config.toml
n_layer = 12
d_model = 192
n_head = 6
n_kv_head = 6
head_dim = 32
d_mlp = 1024
vocab_size = 8192
activation = "swiglu"
norm = "rmsnorm"
norm_place = "out"
norm_eps = 1e-05
positions = "rope"
rope_base = 10000.0
rope_fraction = 1.0
qk_norm = true
attn_scale = 0.177
bias = "none"
tie_embeddings = false
parallel_block = false
init = "orth"
init_std_qkv = 0.0467
init_std_o = 0.058
init_std_up = 0.0668
init_std_down = 0.0668
optimizer = "soap_variant"
lr = 0.0105
weight_decay = 0.0
lr_head = 0.00689
warmup_steps = 41
schedule = "wsd"
decay_fraction = 1.0
decay_shape = "linear"
final_lr_fraction = 0.05
batch_tokens = 65536
seq_len = 512
doc_mask = true
train_tokens = 356700000
steps = 5443
dataset = "wikipedia_en"
Each number is 500 + 25 x the weight over the matrix's rms, rounded and kept within 0 to 999. Layers, rows and columns count from 0. Numbers have three digits each.

# up: layer 7 MLP up, 1024x192, rms 0.0688, rows 913-958, columns 96-191
# down: layer 7 MLP down (transposed), 1024x192, rms 0.0668, rows 913-958, columns 96-191
# gate: layer 7 MLP gate, 1024x192, rms 0.0647, rows 914-959, columns 96-191
up913:489530478541524493525501487483486531530501472498507483484469512481480475494521469494504531460506525511521519482515530511498476491446526498464527531504483460470504527514470526515529508483481452425537488460504450500496511480535525492481440492500483485503481468532487471490493520514496499529
down913:481516476480475524494490519525530543489443505468499476513494510491448511474501511452507513522517498496492507540468550537494529550527485447493484514520528509504490499481510480501512501486464516470520471505471480515503489492515463494499525495463516474508511503512524561515446481505458576479
gate914:443511496489491499490528525496473512488473518500483503525505535518542543483511521482495515476495484471505524474519488502521494478494528508526535471458534436489504494497513436515484509494469524547480480499450486549529571504498493504508506490494474517555493452519490462469526505507546484461
up914:465524551510497491495480493518530482487545479542517494516479554465529516505528511486482463523495524529491492508532503474450473479534472540501493525512544472483511477514475424506515505502515492491509493538522493484510518521476481490477492465525486504450534469523522540434525440497506464506
down914:495481487477475481517503497511520541497494516534493486534532531466495543531489502491463513473483529462545522507482494467487492476468471554540486495490475514453532510482520514512481473536514544551481523560511492512569510496497515487523552491509459536478479502495482476527540499514512549507
gate915:534519500506483502499494487468472479501469477468503499478545533502521500491469475518521505497494476498551490521532493508475503489534477515478499455514519496514508543478566464488464519539488466528499499509459491518471472511485506517485494522457488499509484479460515492485471498493469505496
up915:469492515474486529531535515529487515512464516475548529499498482482540535519531497506507505482517524483517550435558492502488515488505455510501510493517548482494512493485541489528508525478450507510480471484522538500480471493541500460479516472496558513520519553490483491476494457508504513458
down915:455456461507505440490500527512454497501485450489534481514522512498522496510492476518470524438508532514523488461486493491531500519488531455540528497560509457506479520503588494481520557518479493530501501514493509508527502496504514507494477520487502571523520503591487510502527493481501506508
gate916:493479489516478529532498450524531469449524484489484517489500519482479450520472496486474478547493513493485509513498511468456518524507479506474512488506458527486516494482497480469518502487494501476494510489463483529523485496510535494484521509516464511498499468479502517479460471527500510523
up916:496514493470516469481502469459460540567525475521527492501529513475509477469517498515496526488507502519480473470507519451494487490523517530483480534526495455488504511537485459462455512507506511513501499510454507482495512537477484498475487517492505486548499503514558511493497530520498477481
down916:508477475489486503527508495508546498526435471472506490502544491567522495488507504455531546471519486531514500433483480517504485538488497455460501469493539509516463526490498480473467519492542508494524503511549530503522514516513483502505510464485478527525498551499474528461505505502524463490
gate917:531513486548538517420526534523529515477494509518448491526529536489504545468494536469496479497456516524492520506501526525481463502569474490505465525506515530534524496480458547529501521471456493476486491451510496543524472468504506496495519482495450491482532509485487515511551472469531483518
up917:514519508441472479528473522483532496483489506505521540468488438515495531481489448524488502488537463476507483494558446487553509491423488526442469472477471483478453522526482521481465498501520551538493480525528491460476524490511491485468499498517536471506526504496518482471474531475467471449
down917:511493505482521501504506520557514454486543481499489462536498486515524519496483465525474506504498538522543566506494474488476468505500523469498491493487474521542487507518516475496463550479508533486501480492508486521500477481499511545499478510536523464460537464546493524490519531442490506515
gate918:502502486504505494479480532511489483538528489488453508518530509484486495516482443482490462489475524477488523501550468519488465520497502515503471504534467482480506512519490503496445527465503480494493436521510499486520453511486539521518510508488488499521512516518472495494496488533511463511
up918:513481541524486541496502537516499487529540499484509447510519515502550510504503476513515459506471530487515502460511488465467508475515512510470425526521501481444476498502522504521499516486521478485500474506466459487496499503483514491478470516526512500528494522467461514506495514517487531518
down918:462465505521519523527511519493501517532507503477526487495532500526510506514496483511497505524538487536495499487484545532515506477478521519511494479550510484535514503445579495504475475564500474473485511497548529512467516443493511507494546484568500499474578466461497519504500490440500483470
gate919:508475491531532475471443486499492502566484475532509491476503477467519504499507486458543465492514465445474515525494509536525542514477543488473510546547510466524471454552553476486399524490561534456506510494486566489511493474557483523417480468513522498499478480497522482505496477512527457496
up919:472500500508505518557523508497468480479520464476502528526478518497463496465459521491466459509490535485471529476478508462510522516479485413489469514490490492551530503448456481513486519470455419514575575538501505475501524549522468483547539457486482515435474484474511438537516503480466483481
down919:532500489528501455469476526509533465545512505572537478527527495517524498490526462505505495488536527518498497542535513536518486547423483500506524525525486450503498431530574462525494505491491534481506499474461527472483466449590467538451461465573534494531544503487519495512490459572560488483
gate920:525462460526476489477528546478468501514540526507533505519577513503500552507477514511469484516491476527493494473458449507503485506554509501499459508510507473496534529451482494492492522496489527501481527482496511495512567521465495521505505515513469463511524463534517516489471518483509489537
up920:504486501481493537504530487545461477468494541530491483502566542490495537483522469485474486538483532498500524457551486565531468504534526470490467513519495486492494505491484484505552506518434512529506509445481514493475534486496485510506532482522474519530475445565496515496542498529505518479
down920:512514482482473496496501498485473510470510506490554503505474516534494496504540528524478471458520504484523503509451513503487520489522519488505455507516505521526474515449455492509467519482485482518493452545502494488554501488506510497507555530476535510483510498532560475517497543547535499539
gate921:475485445500507522493459487481499492482481495552517457428455476533500502484494510491511531478520493514530518507459551530437433520470510510491592507499496487517513503496551552489544471478473458533504464499476492504556508487498511507479510463479496508463467471499504502515560500484499485487
up921:540464479549494470515473526520475491566498521517502498537556561470481515477506541552479520467471510512455511519521466491495516458540498468439474541504465503506521478537445493532455529505523515477538504461527526555424531509481473506502540524504490507518525483465526495489507472559515525468
down921:533509546496479483474459505513484540528465499502503517502484483496530487550486491530507506466497474474501475504535509527526500462479498535537498438492455532505467525507503495511506487502505491505471504504486526463468473513510455480483519522503500520506537508534511468532507489520530495479
gate922:519476516472486542491458527490442540467493501540532502499509500488522502479499477452476518529477493533518505491526479474529498444445513491529491527527527507497510485506489438496489520507491525554488460498547516481507484481471477536546514497484502467487508484509525491507525517466488540510
up922:476534494503512472509462524512495537502508493519443540525525489487488509502505485477464495484485499486523511482491476470498473526533468484480537480464485476512477519544499540470492532497549528495516476522479502532456559495487480558498486485481471503490466498490528488508514516517536526502
down922:459557514525487485476521484472508500511536469498519507477502507423538432506503507532541495496538478518467504486507454501510511467525508494484510460465443507477527538466507480481509487500512500532482489532526480582516477508486497481498512498502471509470481485535521465507539498534506487538
gate923:511489515484481450554523440473489487495487508525510529459533481513516506518512477561505459501522522494525493488506556501493497500463477564489476470505491511479479470541518513517498500526493511503502535489534527483482460485485473461521466514520500491509474526524516459499530532487483539502
up923:511489506518504505467525515514453469520519488527504480472462484526500490486494504472494502499523519487521538493518511510509553511482527451521557545511487517528470521499519490512463497472514504471505493502450519506507515533461512511472496488525521481520502500511556477451492544526493512478
down923:490488505483472478519500473505524477543492503496514488476516495516496461529487481496451542539561523488498479459521483483520504478510485534470526445530497529470502480537507467483517534530486515489491518509498531488568518500520534454485493520526466485521482508536536479486559540470545485505
gate924:499495472507484547481489457505530485505471558510537528490484538473526477490472498510561519498550516519529498521483491509528469515476510511501500521505489521501470488498532491454464488515496543526491498500502504509497511506521527452533484492473477475526487496503506540463502480479546496479
up924:568512484510528500514504500522521518485494453535533529485502546489544501480549514504480506505507462525525477491504485549483500441459556506550509495531468463507504443508527474509482504450484504456544483473478514504500548527471466507509494491504535530484486492540499490483500517476515509548
down924:521529472486541525513462533520452513503565465476490466523501536543543468464508499497497497517542448524558483527521539519525517508499556516538486534474466493469503484504496486512475487494508493484501523534536488472550482489487499517495525505461490485528523461487511516504501507515507524504
gate925:538484474537495508479509497456524545528472459550506473489521489484482498497488477489504477524488479494549499533488495514492458507465507481543502556501508489516527544490475519505480485490496487535498540524504473535495527505507507493494525466482524504465545492519484511532494518443472509531
up925:501466493548502486524478515517483495532522481490499502492507483479516496492489504508437493495470495543494536493488454461539493521542513504512541528510480466497527487495487449545490498468473512483542530525526501514480500487492482549488520516485512548526464528482483504477433457499513440495
down925:491499468523516523503514476520497525486492504512478473507493517525521461540539460524509486519484515521526499515502507464511499496498484509544500525495504507540502515544524505512518518473497454490486514471481525547521529542489499509453563471506491509505478479526529503542529482481488524559
gate926:482527512520527521463542532480506490531539516507510438507518480525472466485502510488479496434470540544496514488546568517528505495482532552496508504510528447530496508521514500505512478475559451462530477474491520485507531464525518493497507490485476510513526522516558508492527460566504550479
up926:498507494504529519481485527509514484433513518489504504505557553448481522474529478468471494475463454509541556475498502509496470495503469515466483491515473496491467470469489522535474550539456525483508513486480553504530471547506509471495469504490513461444463497487490470500515533509484505520
down926:501504486527506530562522510512509477499530502475505560506524490496489504488472525530502515497427454479511537461506484478501499494493515502527478503477481502531526509558537538523504502520539500517509470494516515493511452534479491483512458503478475526509495485538446476489527509503489521484
gate927:485461471528520487532521470462508529509506517536480538494504482468512491494494476510485502492532486505508505469488496484478490492504479484523526521458513495494500543497495521487509544490502481475550521514497520475566514547482471516474494519473507493468517490502459539528506500481496536495
up927:479534496542473477477506479535477499509487497504480445528497529504488492499519511493489506510500537474511453505474468484486481537475505475501432490540531502494469494553524511501503506507489483539492552488519484471462504484483466476465518474529499541496504491553545508553507538518490545530
down927:528508518525463557508499529478526496499473512515441504539519523529496511472468485507446516510522502505503488512523509528517513462525535566558479511524508534511511488518516492522448451486494515513477494502526548518499529460489511427528474492523407523489500475517536488474521461480520538479
gate928:520499492487483456493485546526507493509481494470513531467456498482545465496463500536502453524531511471532503504515506535490493485496498495567497470539533484490503507540502503541509471494493494479471505503455485500526479521531583464517527508510466461510527532465485506513513470535464435504
up928:518536475489511483469483467494484545514492467506467514565509496545492495469514476454485493500551522494472487505494475488486494483464456552456498532534435518534457521504503507476511519541484468537521472491539482504506545510483467530492498489503537520520511502492547507479510503459507557482
down928:495515473451500494504499472476549484489464495525524518489462505501513503488501514471453477495495540502471470486472502527518484477504458514511504539497486518526498566473505465498503501572485521468514525498523456501506543486509482504470509482518519518522505462487499516458440508470498473509
gate929:530526520513513501469509484540509549459510513524521473484499504546528546505503489494509497511481507506487498474518541498534463519477524477509473537486491489529524473518506545516492496522557500493503484489508483525497482491521516511509506462478471510487494486512522481455535528522499495476
up929:488481475451479508479524457495511549515496504486497465490487481475511523506503516490515495472463521481502487541500490516506494517518524475464487521501508465495493528519501491475497496521485480496509521516502467534494482575526537504498513518508514480467485485474486533487513555483543504498
down929:498492491503465493522474518467447488503479519485501539484466465488553555500483483529507483525500513531513518503513498523479548482478496508489459487504468544468488478447524456498454505472509496506504498519483539480524549503490462469487519496503492498469544470535483450516492498488516533512
gate930:512506471490519488516527520461482526466517521515499482511502482532479453500480491491529523470503484502519515485482469465502508510465570506514466503439493505491494513503483502454496493485521482534520488510530471458520510518514476487505490492501497543521565482532531505513487503508482482501
up930:498527514484492515482559445502489470491509466461490471483471536518473437497520534509488495548466474493501538522515490520526517507514524499521479488501529481478523480488482477526492461506503510484504488551505473483544510497486485506487494512499530481541500463515536462525568497472457499487
down930:525522456526502491515495484523524499513467506463514514536498516504525492505524571494497503560499434485506490511520543520480488529505479509492478512503502489526503502475506525459475521474496536505485527495483540490516467504513506516452472489497508475468514527511511469506477464525559503519
gate931:469488488509497531486530487494538485511553527510487450448534494529512484553502507526505538480507459517479515529525456526552466511463520494551471528519499530504507531459484491511477527469483526491493516468518504508495531489498488461475529458512469539487539478533533502521496469465479497495
up931:535510489562506501509494442473539500484510486489438451473519515468540495498496485473484502536498483430482509480552508502499497497504548486510490485514475501475490491493501529498499498498537506504552493514470536519486509495496498514553503499492485476458469499516529510483516487530472518503
down931:486420477425530520506540523473478472502486506506517499466482491536517480505491502566484522461531489516497511533494446510556485505476509510502470518515499490496505532439505522527479507503481487502453503504471533507519482551480520505496538553492521519511519479508495517526493467524493530466
gate932:510497516462502523468455500540465504522517549453444488496533524479473433491472527522522500527494514485528478482520480515514518461478473505474473537475546484437463476504539518456526506499485469529499552458478494496493503496518504501502543487473508430500486502486487480523458481472460479510
up932:477512530483483494475489513489445529545520519455504461459529533532477516474479573527525513510465491506499489492508580515481522522513526553536503479464520516519466492486524473493474503534484483495577507520503509507519541510483466512483495480499513519539453482514484500496561497476517498513
down932:497525499490491485489464515490474497528481543445520488497477517504467495489525476478505528512468499494498497518481507470487495530485508509516471495450513486479500472538529509477494514509493521519468474534512504530487499513462487547517481486483445518490492512529549506501489528491453500493
gate933:512538493488509528522513525456457469516485491506537491482514549527545465541517484488491476494516488507510470470534483521497502483515483480504551487499500514573476490498532501477523506485533461498513498514524486441487510525444486529454507504517510466515490484497476506521477518481475496480
up933:479427520449457461476455511522461523542508520506472486497469510487499472465485527485509455530503470445478478441471504472498486488510500518470522502486509497530448522495531506502514537506526498552485553474498515540480512509509512532541503496521478509515477540512516502451497487514461543510
down933:514516517528530497469494527488525482520473555477457474571480460451471536482529489449529513523513496523501541505507468524504467497487512475519509529550521495523509468496480536466525480518548504468493516540516493505551536511483492534516471507490502520504544502495509495525471518459505491483
gate934:540537486500463500555494542525495454494501498451514468484546489498508514513460545498485506488505514503498525515499470452460471474506448535502519500465519529530484561462543531502556487492520525522471470473488508501509516505514519491536411495546500503503523476498499519479494556496496540516
up934:466454527474533510510458539468489492476457524531571528504534498495549512471494499549494488503534507495505487485468505546494449504517479468468490516477513497503535521499529514517496516525528471498494543493454526498501468528477458468508468504461510498494470491461508495506491528468472483547
down934:496528525506511487486530526522494511527503488477463530513498466489487498565507503461534514497444479481519460469527506519460535504476515489542481510521502500489504489491504515513545505473448485505518483471497523546462490489495515474540476491505493526487499506507510510424522537482471512469
gate935:464495519476489491492501498490536511501481491494526473488522499525515439491488487513503506480503505515449472502527544466513537537522514531480503510511489473490477524541510489497478497580522506500498497510459466533504535485483512407540486484512559506567497505514480523536508478507469514486
up935:473512509522545483520504462481445497446471499491474536519487492494487480520554482477500519499542502516547451524506528478537489528550517534462476481526473471496479502471506519481472545484510496518480487495496487543531494472526486516531493497523484548512501438510468514484517470507489510485
down935:493489488493529491479503533456519527490504486491507474502445528445500450510498477533483490526542490481534532550491493526523520486512502520487515516469528493457519492491480482474441487484496496486512510516491512464527504465497497490488511479496484513439522506506499498549518496491506506498
gate936:537519482517492553504465478519463483474482479491506476527505460494467508483494479461477474506483485497500517511480461540473492502524477502540487523475466521466512486517478484505529487490502463492504508491509514505447500519478549473526480485552513522514507515474526482498514502480492500527
up936:507457466511546499475475484526504493503477516502529472482502513521451496451529491527522548501496504493433460474450552492501482478489502471522485479518510514506547544521522523538514493497479490489485481456503498522469485521513472465481492507483496533498491487508496471447483504525554530525
down936:468512535486521531493507530482542504498475514458447498512522531543518512513522512511475499531529491464466494477511496492529485528476494474465521509532496500473510481426502424467486484523528483526503503463511484482530503489533459528478488478528492489453477505507468515530520419488486482524
gate937:479525496498455479514462539521477540505548496495485465471516508522513492499505542478506559529513555465512509477485540535493527494486501489484509531500450475529462477483486520502472512499506492492522460460486499515534487485503486520495481506439477505505481514422534534498493530471490493459
up937:473460531526541465485505519505520485527483467508550507492485490513469478459508501465477484492470495472465436532480534485481469497480495480528501481471491491491531493498534468468512479547497518492531497490464493527536536464539502505513508462512454491527501521486506490510503545507540515445
down937:502477503492505497536492525484520489479526457516590536537444485477480494521515503550473463461527532499545491514511502486476501525459497532554520516535470496496499531526480515540538511507554499509478463530530506498474505517508495536520496520493509507435507465492533541483480509514500466501
gate938:458504482491479529531512490526461488513468510507467484486478507511543485501530488499500464477517501497472544504492475496476498532524533532503479525474432559513523484478528447495521529502491465483489546474493554511512478535519460550504455442498484497508483505514496504507511514452522527485
up938:502537503478499486487463488472515483519499556475534454519553494517559505513498463472517518506484432487498503497505539496449456544513476542477521496478470507480485480510473505492489558515557520534493493465488465501521459550457534525513516473509505517511487524559481484501475474501491527459
down938:463450463540489499483514529497460513485536522500513419531479478494536499524497490520477534484529517495483511505510487504511512504548510479512470512525509503499507537468471546522475485479545497505474497499521467471460478472483499478467519511513444507465490514482503481502490490490471543510
gate939:506486481529532489519513501455522499499499498531462524517487516504511499477487491533501518503496511516454539529423535510545479555510460484463483482530481504500530531488482556475531574503532472445503494489520458512516512517494509478499485465514559485512495518495505536472475553484485506462
up939:493487487526518520501494538512510475528523506515535467528509521492451529520569477478500494521489503511517460523484503463436528539486488500458500478545469488482516494498517563483496517537450486505556488499514434471527512506476460552476457494492508482490464511534477501538499457514502465508
down939:440482488548483468505519550533490524488517474496489544495467450486500508526465530493518509504505504473506528503504544547522528538507470511500516513459451429448479494513452484517479487481469490481469479459511479484516542526514472465481469487515500511473503514464492442514488502467493519522
gate940:517462487561512510466497520488491506520460508492497556498497491507500493495501499466508514494487491508480508476523477481488492484491518501493522469514488525477501450491466539514528516506506500501482484534475501513478510471488496449538477485516515528509470478516512516482476501509504467475
up940:499510517524513481488503497514491495497477479514521453516520469491497510501454496462482524496458503539520483527541479473523441511504511531494523470527512478497502518481562458505545520518537495488464482521531480542524472500525475485525463525496484499533489532516500512507472515502483489500
down940:458497508533525525547508497477534491515473516468477513494524501483472517508486512519531534460534502489517480446499515520449492513498552500457533468519514501496481468513527493464507493477527511468499515494489530487478485544517533491476467507532530492464475455458494519540492485590483471501
gate941:527497498500523477483493463529550485547488400492485485468471551472515463487508537461515493546492541498493571511532457520451498485489521522471502533469541524448537471510554533496550494505521460542513504504424522530519476457507532497524540425486495492490521436478479504533511542493479491516
up941:513457548509522482508502502477557516499511453492473520480498469493530542509466500492481507513465505546495499507508468506490477465504545454493516487528490470525493489495549505478490531528483535567491515549448486470512490465513526518487518427485544503486472514489510517551509516476467476492
down941:568497469470529451516532499499528469543490475519496502556469494509505501480488523474504493509496506464500514557518477402494538478479507489469490520528474548504497487488500521490522477486504483510497473474472514546483505508475518539502499533489517496485511463536436487508511484497480520470
gate942:487492448485534495444455474487528517494484511496490516517485453481509522507504517523514458478481516494514535486471519543465474466466475493461509507471507545489502525485497447461497529510517473478478501490515503524494499536512480462524493488491516495496517525475492511452502504547505495482
up942:462500504495498456476475551499485479519488486454496521523507499476465501473484522533512520515458459503457481536480549504493491475481479496554547520532546527499547501481513485484499494500524478487532467495457471503517524458505473539491512538538495487481448509468520510478480570458518476499
down942:521473469480465540511520479524475516500489490515487454487491553498482502504515498533501509510459495497453506497515487538471487481559528498538476500534491512527553466531510480509493485506491517479508501554502499463486484510448532487532540521500516557509478485430493518502556516493499513561
gate943:534481536459507500512481479563495483539497454485482463542536470509456492512522496506492485491484510515506463493518465480510498475509511474481464500537511510564499512486529516481473510472521552534518480505488489490511552465475502499489483483500477500478528489476507490502509508509535503482
up943:545502542513465520504470492518451504533508499476535447473541495499517485495488519480473497474529514502518541431509480463467512513508587502513541485436503509505456473527494478524472517496522537487474492494491500487498502506536528503534505485477484468519489502477517478485531492523531507504
down943:488480492493527521509501546483549491508444497538524510500494495536507553520484450520467479493492520533508512522499486452495486496508464495451492518540489495499468513520493474517501533522491490490543498480487523474497515486511491511474517524516526477517501484528482555504456509457505511480
gate944:451486530542537532493496481506504495542454494456525480436496534441506564520491478483516481517511483495520542478546487502471495485516536515470519470478475454443489540503478498471495477485467553558494503463491464456486504509492528500508505507461523497545529498558477525514497472499507459510
up944:501533504506506524510512484509526518497502458543534552519444488478461522495493498486510507562442514521465495505477446432451508483497478486466514511483514493498481544508505514518492489493476525534545504438507521560479499494487506500480497519511521488474457462550496492482506532484486491508
down944:467453523490517417514490490512538470487450480509500528509534474527531489488483504520487484487449470488512533482521461476502508505473515526518504484481494507520485509481527467525496459491529470497459473512496485464569547493497495514493460485479522481507475511489525479476488507492497480492
gate945:474493481459416526477516491457498520520525484518426525483477497457512504458521507518513533520483509494506501453507476511483511511472508524507521520489468525472444495513459478491547499460491501510476498468472500514496498516517529502525484512502472468475566488465536497513500480518541548464
up945:468499493546518520542491524490480544484531536500494535472490512476506503502546522524501487482511507520512523484488553471548523492470489537558541522487494475530514486503481479515554515487486545508423483485492506495516525464435483514498491471496526506441544521511518529548539466498502503451
down945:551485522500566478464449492499493479563506563523507520456481499514495490512506439504513497520532496464537478475510547494513526498500530471538472478471496468521502515507468482507493501487471535502456515472476523477542517503454536450519524489498481488483503483543530524491516488498533488494
gate946:539480501503450453505483489477489515497479470512543487490508514460533492497477522482487525531519483507525517521577512522515487512452505468523530496504531501525511496501531468500548501502534502469474505511541527534482511486482486487490499541497538512498515485474500516482512532468493449494
up946:524507478475486460487490491485509513520447511530516471490505488505486465509527508462499511485479509517501514507499497508489446557518470470505490503499489487550517465489442569483502502535525473480540486529484502440521521481540466501523504485527480477450488546481481520561505495463513522494
down946:513496475519499478498457426467485502547497514508543523476476488510502512494488467567490511553498517506482514498517517485537543509473479525506545495493548542505517500477494473527504522508534496471486507479523507523506499483452534475509443502559541509511491539520506500458487480490494430488
gate947:487520511478533516515491518533497450516472529498496488511508506471524457530473477535480503522474495526464516533468486491526483500473488507489481493493513528535553504555474533511469515484506484530476506503558436484480489527493549492524496481496463504484521479514505513507521439479465454522
up947:500512519492483522550499480517453473492548493479488502463516499486512514474526491491525470495535526502525493540498486550498506462497505467522529505499484469483495477523486545486438544514540464514521506489530520538490542519521510496501550522511489468507451524560522507463557455490528500485
down947:518497510541482533462491476525526507558489497481540488522471454462493506508465475515480469543494487467572536516482507508526497497525507499518511491474535527488479504503483522489463489523445475488513516515495505472473516518479516460511501500482533524493465470476519493521521504508522555512
gate948:531488485495516493488488468509484471504505520516512483493490459503504512528489530495498469489550511527533542448481545512502484523470527471477515530485484495507510515487503521531479473541473515520471513478466531503519531506499527528518469514494499548480485493501510473489478503511505474478
up948:510502495515517487520496518500485480510489468501462543506531515498487511496549490526500507497471450486474472508512478491516478528518526494522552488509523536508530494509499500506525529510519493508503495497508533447478477460482474489517497463525498460488521518443508493489492534461527497493
down948:524506508462477487520522493518507484531511494464531499490519499472492483510479506502449526458511505514519470498532518469487530462492484489560516492472490507503557504500502508511571500483520509505468524515498525500467454523511519468501490522504480521499465518489457516434512495503458504487
gate949:515525467497468524479499470478514483513463532528494484462481464496485469482472518508480504506482446500471505519524531477491511500513524527572464486484526480497525499503518485493517490485553530513477520490517492490472457516459494510520477456491499469488490528519484472509543562485507479512
up949:471494525499542546544473502504488473512519516466490539488493532530521496523478490540544482511547500515477546513506461545495490479487510426490476484534506485530510487510480510494518502501501484478489508483509501521487542501500480502487535517504509536461500530491542502547496504515489507481
down949:568516503464487506528467513507483467516474474506488500444498500466531499481516475493467482493480505463532500469462520487490518505498507538495479492502459521516464503527477518480515490496488508489514511462484500506481489480497475472544513491465472510545526480512510471537530502495500523454
gate950:505523502471504435485471540508462477480519488479501503476532499511499506497497517551490499491501461475512427488484522535540482481498501489513531472514475474541417515494444498547490529536511561449522493487542409510512555495485488505483503479501497479491493570472481465489528487524487510466
up950:466518510567480491496498525508448524490488518466495516478542492501514490492470505541495480447503479512542526479458551531511525512490467524537518474507467512539529520514464455518459505490472470467512525542548505531512508513535506497495497532491497514556488495522510492437511506472569506510
down950:548512506469493525505485462488501517539490562509528541514495526476495474521471513508469528503502497482452519474503459424495549508466494460508435499488503506495556504510526471476525510441505425497497461489443526495536456487494510459462516511493520466494479461500506480506491502524489521529
gate951:541481549507522511472493509503535488472499511495488490529505456526528493485494520493500526465474502479471501475477499532521516505495487477499519552469530533522467493528480511493535486487482509465470505478510460498502487488529524454512520506498506490520501498487499504488514501469505490458
up951:530474508470487496525483496493531493447513545501543462496498514507483505492473497491480526480492512502498526492499519502466487480500464521489481528488474521497495506513542491506501537474456499504475503472505535543497494469489495502465502487486528483498484519519494497539495515493540538522
down951:498521539467528530442491487495514511478534518535511507511502472510532496471520459498482536504509505493475476489518473514501489488526511502532492507445482517475474501490519500521528487500516485451489508463490468492519497560561487495477533467461497494526576510515492512536513487530457491494
gate952:453509494527503513453528434505477500543551583504500509480514478435473505537454530506500495493477512517515497498486494501526498557497498507490530497461499522511459551499553487487527473509514536538519517509498499480500523545562476502523465512526480435567557501502506546494530461465492529518
up952:544511475509509453527511490512554515515474462501509518474483483539568606464485498486516524521507489481507462495524533500530486470470496535513475568520526504480481487557482478459456507488487459511487486501536521472505480502454493513508532486460539525457501518521537506543495445514483448485
down952:523445483538483488489463516507457487502499493503508494505471524512493496499467504526511470542464483510543502511492469491508543545475484548523479474483489519458520503523513504497462527503500483476491475523470538484474515499456487499535494527496517515503469525510548485505478491499471461540
gate953:530464533445504487558511488544495502503494459504505486453472474522501509503495490538505437443504465484525492503481531473493486498485484467536473524477506511505488486499505432474526530497479548530496483501522508489504515557482527476465488519484506500518458491549501499459436514457545479527
up953:517502489509509584509524501513479467449506519518491466494497504526485489503487508486515445499497467485519488526536491478516499471534487531500466489508472502490467485481495435505479499516488528475495488521486475485490529511444529478464484484504473473506495512480479514550536526481532522481
down953:521525475457510480452508511499486513507478507488481490509477489492503523510520503467503452532502523488513490517502502504516508495530466526481511506530516453525474510520472548521522506521493465489464519539517481468533505481449538480482521517488474525444523464500475513484514478477529513494
gate954:463525520495488562513452492525533457460533510460550545503520464493531495495563525504493515465496475493467499469500492537497516516479511503474521470496462537490491523495508453497486513500489446488509497476439510530499481468494543490493463518481463489500486501509521495484478459508506502489
up954:517520498495524487512450471480510492485507478493504490541484482495516512526515473480567491525489494467484502497509501507522483511509497446489520482448490477501506513523484530479514480468513484470456481474479480541503534505525482497505489498470502503500525467477525547474510479477459489477
down954:513495505499533450536450489476516467517506490503542530523501479449489481504479511498522517515495539496490474514525507515520489476468514536505478491469465510519482509474566490502493488478515531513488501475534478479508512517486511448516531484515515512536467503453479515529473475506482510511
gate955:521505509498481486451509543545466495482491505524489506498536483473516483518527471506507496451495510499482518496503503494502505496548469533513500536481499524539482514509511525499480522507492470474518511490464475488541509491529519484534516532501508525484517507519507503550492490470537489509
up955:478490526539557505542508480517496483478505513478513523463502501510506495488513500486474549484477523501514489500480490497487530525463482522502531442497524468493470478482499534490534527456473538522459495534489528505531500508524456508483517510506490464533517487528471423472512511511461495511
down955:505498459462500521500459468505504530519510536468470501495469534495512539518504503528421472485512501491497499528503554546511478510504522487463496503502506494498555498539466465479478497470476507495473539491476523491453527507486519516473549448475493506502506475489491496491503511517512503499
gate956:551507530488536422501487508563491506482477488520491555490467484555457491506477486497470486515488502500495500467493489499508546516485494525528528520508534496531548518527518488489528477495512536500530517493475483524467487513483500476503520504437459471466479457561551517462535508510521489501
up956:505549482504488527479448476493509550496476467528521537511499510500532486494478515524504518504505521502535486463522484522561531472469585461514497479501517509523493499518472516475474539508500514544498455496539468563515514535496465475525482533546534496542521478506473522495453493492511562488
down956:510547491521486498526469498507485519486500558517492511531451458503528495542505476494475467553479506453528504507524531504462478513481512519497489465535489473498532524498475481531518520483479504513495475485471507486532473502489504528485481484495499531498495523524478502510491518523475501479
gate957:534503517492485485470534491517457498498506494447496453498537526465547525505529463502504515513476483515509541512547519572454490514517549507506483523469485516509505485548556495486477543528460521515505540485464503483484491521569490488476482521481505542494481542509470485523489471515507469527
up957:491514503498489450501528437474479492499525489517526475504487535518475452500508475491519507532501498466490532508464503496499494449512499502447503466490498513520486530456503498479453508522481477522484434490533482548507519496469494501483516512493516494485445520496486497516475512495494468539
down957:507462474530525517523524508504509487457504474513507479478551528503512476514449524479514504474465523455511470492465513496497490452494504536529492560469502478442487508465522477489486502516483504493522481557501541487458487459487515501515498501433538462514505509503451519492480501469520465534
gate958:522521522470498481486524451517491493470492520549488471495520522519474478510503489469506512483475476494505489498513454455479537481478461525489514460499514516519537494522532462476508481493461576525503490518490512491515495520517510442532520497498479518503507496520504517487518465503515485464
up958:459527514504490482509492507505513512502484463492509488505476531482541547554456507496470476495456502516521434515518466501478488511462527514450528536510472458538492485491504533544516530517520486483514485516535482475516494478467482522467499454484548543533508518506506489544491494474483510517
down958:456506518465511471492460486529487494492486467446498506547549484500514465463499509507476520478540500528495494474502523542548504507502517471532501498487511510467489533501501521521490540516486443464520516527483471499456493472497495519535545511478495524525513496512497479532453507525515522510
gate959:488508518481483525505485553502463494437501488480506476484505502481488476498474482479513506509532489504513458494500530500514486471482463474499495510506488542490501493508490507441510547429480477487514532486494496483527496487511510512523544497474514463478548523527489463496508495482474501507